python train.py --n_kv_head=3 --rope_base=1690.0 --rope_fraction=0.5 --attn_scale=0.125 --bias="none" --extras=["some layers without attention", "local attention windows", "gated attention", "capped logits"] --init_std_qkv=0.0529 --lr=0.00759 --doc_mask=true
Each number is 128 + 32 x the weight over its row's rms, rounded and kept within 0 to 255. Layers, rows and columns count from 0. Numbers have three digits each. The size before them is the row's rms in percent of the matrix's.

# up: layer 5 MLP up, 768x192, rms 0.13, rows 752-767, columns 0-95
# down: layer 5 MLP down (transposed), 768x192, rms 0.0461, rows 752-767, columns 0-95
up752 103:159162143076124066099123144111204096097151168130111106136142120170140133116114156162147124109185107093116181178128160124131102140152164161126097095114145068147131139075069130094109099165136100092144102159115123125162093137125182140157130063103110120198147155047134138125168092019141182080
down752 093:122109086102143107087128124178137158111132108151142085111124169114087103152099098142140108156119189124190070096160147144137086169123053160084114105146115115132070128156107130146131105085129159183061141129138136113116067127083132112147194122117139150076148172130115109120087116124086109095
up753 110:167172122105095119106052094143137134172125123153143156123127151126092183100096142127110159174157136138086145153122148080089140127133077104097141133136104166105149144100138170130098064087176121115087127105146169069137170076120164136160068072123137150074142144108056109132149161152122157142
down753 095:119169159152170159175110145097140159061125088142140167131134120110166184104134166085127076105122087165171119141067184143165157084116085073064147135110143124195132074124146150135120169142175125121215119135150160180178139099103199128151091155116160116096079062131166082106173155073135162164
up754 078:157094178179107129091090144104138097125156134094120115094154167111145105109090204170125165154112139149086086173128158182151117130166107149169111192128128110147078154127111085150096129136087143092159169095165145126097129110063124123112137148081110154159131113123153140121123148141083111153
down754 102:129187095089130099161162180142142161114126129109103118150103071131109211086110148124135099137096062107128137080111164072125143102133117083105160047109145162085108091130142108124121119130192054159184118121147117132169104157121155138140107115104183181095111140161138151155143152180173140136
up755 107:112130139121119150073121105095118158153133111108140061122150148137094120201119107140131123147178082160127125088091135162176075135188174099149109158135144155122168102067115151123071202161111176118105129122122112118140190121155131098158112151105130139136171113047085154173174074098060128105
down755 116:164147064148116132087120128080091103107079157154116136128141120081122135115112092175125125128122146114178173078090125089166100031164153095140174136118081132132133174134156155136159149182096110117198193121118144125215187154101130151150141144107102141155092156188178169080106135174106073139
up756 099:107115124094097115076152112115143118130112061108167117154143186110050099089145117161098074158081177115149170102205126106150116156106144163131145105104115121128133054174100075188153130124124094196162100097091163116132102140105126137135105087158109074089162111143120112091117100105144142157
down756 100:093081086151116140059111109179162141132106133110119131130123134149119084181136151113084107151141135098147106084245174127190159156079087148140101090088082130219077132167131119107085181156094090082095107118106174108150136179191124150103128151127109114199138048176111135189146129151141137050
up757 109:123067101212156139109112101135103141144093189099158119184104111130153192140140173165093140127131049118132118098095121135115144137081159138156110178120117151106150154172066168098129130143105205155073132175143186105145151195106140148095074128110102094097106041091169103127142180188120145145
down757 091:123146072127095126153123141070208172034083150148123149077121159128111121149155146144188129187156097143111118124071146169095160178126152129119084091112146135138087114132094108120057144137128127101110063144103176099131062112138151133164138150168109098130114148128131138133108117075131109144
up758 090:201095134129182139140159141123176179131117182051141163115172147098088137151150181146138123145110070128140128170156075159111107108105140112100058099101154111046152122095147174145161117111133134098092130158098128130037152153125134101153122112118107118130138077101125190140151160111148173081
down758 098:121145089162170142146136096134116124109150113126124076140138108141122046128157121115166102128121174178146145102149128165152113103055115101132131191121142132139182146132129128092126077156061101138138130121116095150131155096094156158113153167100182120184166121128145110100173160128176199146
up759 095:118084155164137143103098052113130134125079142176078107125111142156141165164156163202190139128125071154107128138148155132082164123183155133092142174102149148139138126160094194090119144144109111165130138085164137118141181122145125113167126127098114051121142122109175144135146160149096147100
down759 092:111163121083135124108148086165132112161128125088143120141096132116126156113159104111108136146176141080152118087090093093165152137125147108142158078136144158128144140111085074127188180117121113125096122151153167174135169106076169168082135148087173167162070162149126134181110152124123158160
up760 101:164176102155108135146156169090160126161133141110154120116141141189108114075187099076135140093099140146124182147144129061081145096141070162139167166125124065126057157109146082155125140122131117111118169126086083111147185124155124153152097097148148137141153123099181157128142136145135148090
down760 092:149110077097114146126160095147080142043129140119163169167137143161122118102120094143133115126072106095151133061127161150129128141121097098094088140128104074123117147147118131208100073123196123123222060159187132132161138108077106182114096094165108132080146111101116121155170180129046165168
up761 095:106123132125102133111088107112218126163169102124124144107154089163141141111082122162096085104143137135094113098153050032099114076111142115101108114084084074077107077149144131194125145056076051139139151085148167160085124124104185113093126122171149072148086100134144137166169130142138176083
down761 099:083140120123147140172111171121135134160103180155130097110129157123159126100148118129175160136104109087121120053126117148145164130161110124154155116105130150136156139096122147094132055160128160106091114081122168095139117155084118116124104072163139124084121111141086108088141166183121151072
up762 101:130107135166089070103107128130114106132107155058118192112084125145079174154114123098120092141168122120158196137073195153078076127061161098133154085144188134187140144110127095098168103113144171147092152113130116114132126162125127187165092157115093184097133148171144123111153149080120090085
down762 113:035131154140082163103106128153141120128131126186121098128146130134148185069122128110081088066162158168067091148200192156128120135143139102109134125131135119125110131151186196204150134182076187088175066163170118121130115148131149098115149127125098136109107142165146158145153093105157109147
up763 117:156143135084164125163147120183119140148124149157167114177087180068184122113192102086157137098089128133134057138089090100137117072152100194136097143134165138190139082119145095112146161090150132113135089157114123102109100163155070073127134221154081148183117083159164115101099135110130108109
down763 133:108135103097132149190103151155175137142104121112115194095095119073125094155149120125115107143100163112064128087036180170123145124122081141169125169109143096135112118085148162098093113184101124159102112124064162129123133105119093115127086199154071104134164124118159163184136117091143107090
up764 104:114131098119107172119147097139145085135125124148096175101126097112185161116122146138106137104092138145123119135095126153102150094104120121089085224088153094183098174123130115153164150109124113089139119155049109149140118121183151104061171055190131116136199141127103124099136124177112082168
down764 094:122152108149124141123146113139116154125098156121106137123119148185134097141075101087171149179193125149157148084133139125163141142120166036045132106101153150154117167108179175126129134099128099147120136105115153114119091105117172167096115171053021130086145143133094134150097165121120153075
up765 105:111106153136055113152120187098176100098121186170075140130079075120115174122136105158134094110136108158105121145099181113159189142187120127139182138067094036131167157125101117106159142124053151154113148156111141099148115139079111111152107100088148104150154105103189132149104110105139131123
down765 089:150151137148148129181177111133186181161139074098156102084094166148088151171118131069105123143146125150141170097142110119113086113106139104182157075200157092117152091130079100049098081084104131109117066153165100098092072099133069128138167155109145114185106147113154184158070152106116161056
up766 115:102156107107136109082159097127165110116106066098096133137109096065034148131132108080157090140148140146119140150113104125095149126100084105100191123154123150131069143191134142142066072151030158123134162161171128105107199169078181137036076156116079120156151187135103129110219163153070163139
down766 105:137132087122117142162130143146070127117058159109115124145078170145123129109151136125146114119150172129202170102068119127126134149093078099135131119104144164114104101156192137112096078050155153159117074151120126109097101157107155205153202209076161098091109165122145087125168088202091127120
up767 094:104155117183160139190126195134139132117164126118174137111095127079100111133184034131147087119128135186150164167131153089178137081117104080115108080081060181165160139121168129102127080019124100139072155134125148069141146117169108115154198159144154064156100102144166108116126118136128086052
down767 108:133111131116110087043073141124108098185083089145084106145092154224155103076134197113128163090133087112105136186165106193132095127114109131162104105114105100129126115128081103119154107109159122107150134166151132108116135119111227111203115130042126146156147147151138113134143123143114160148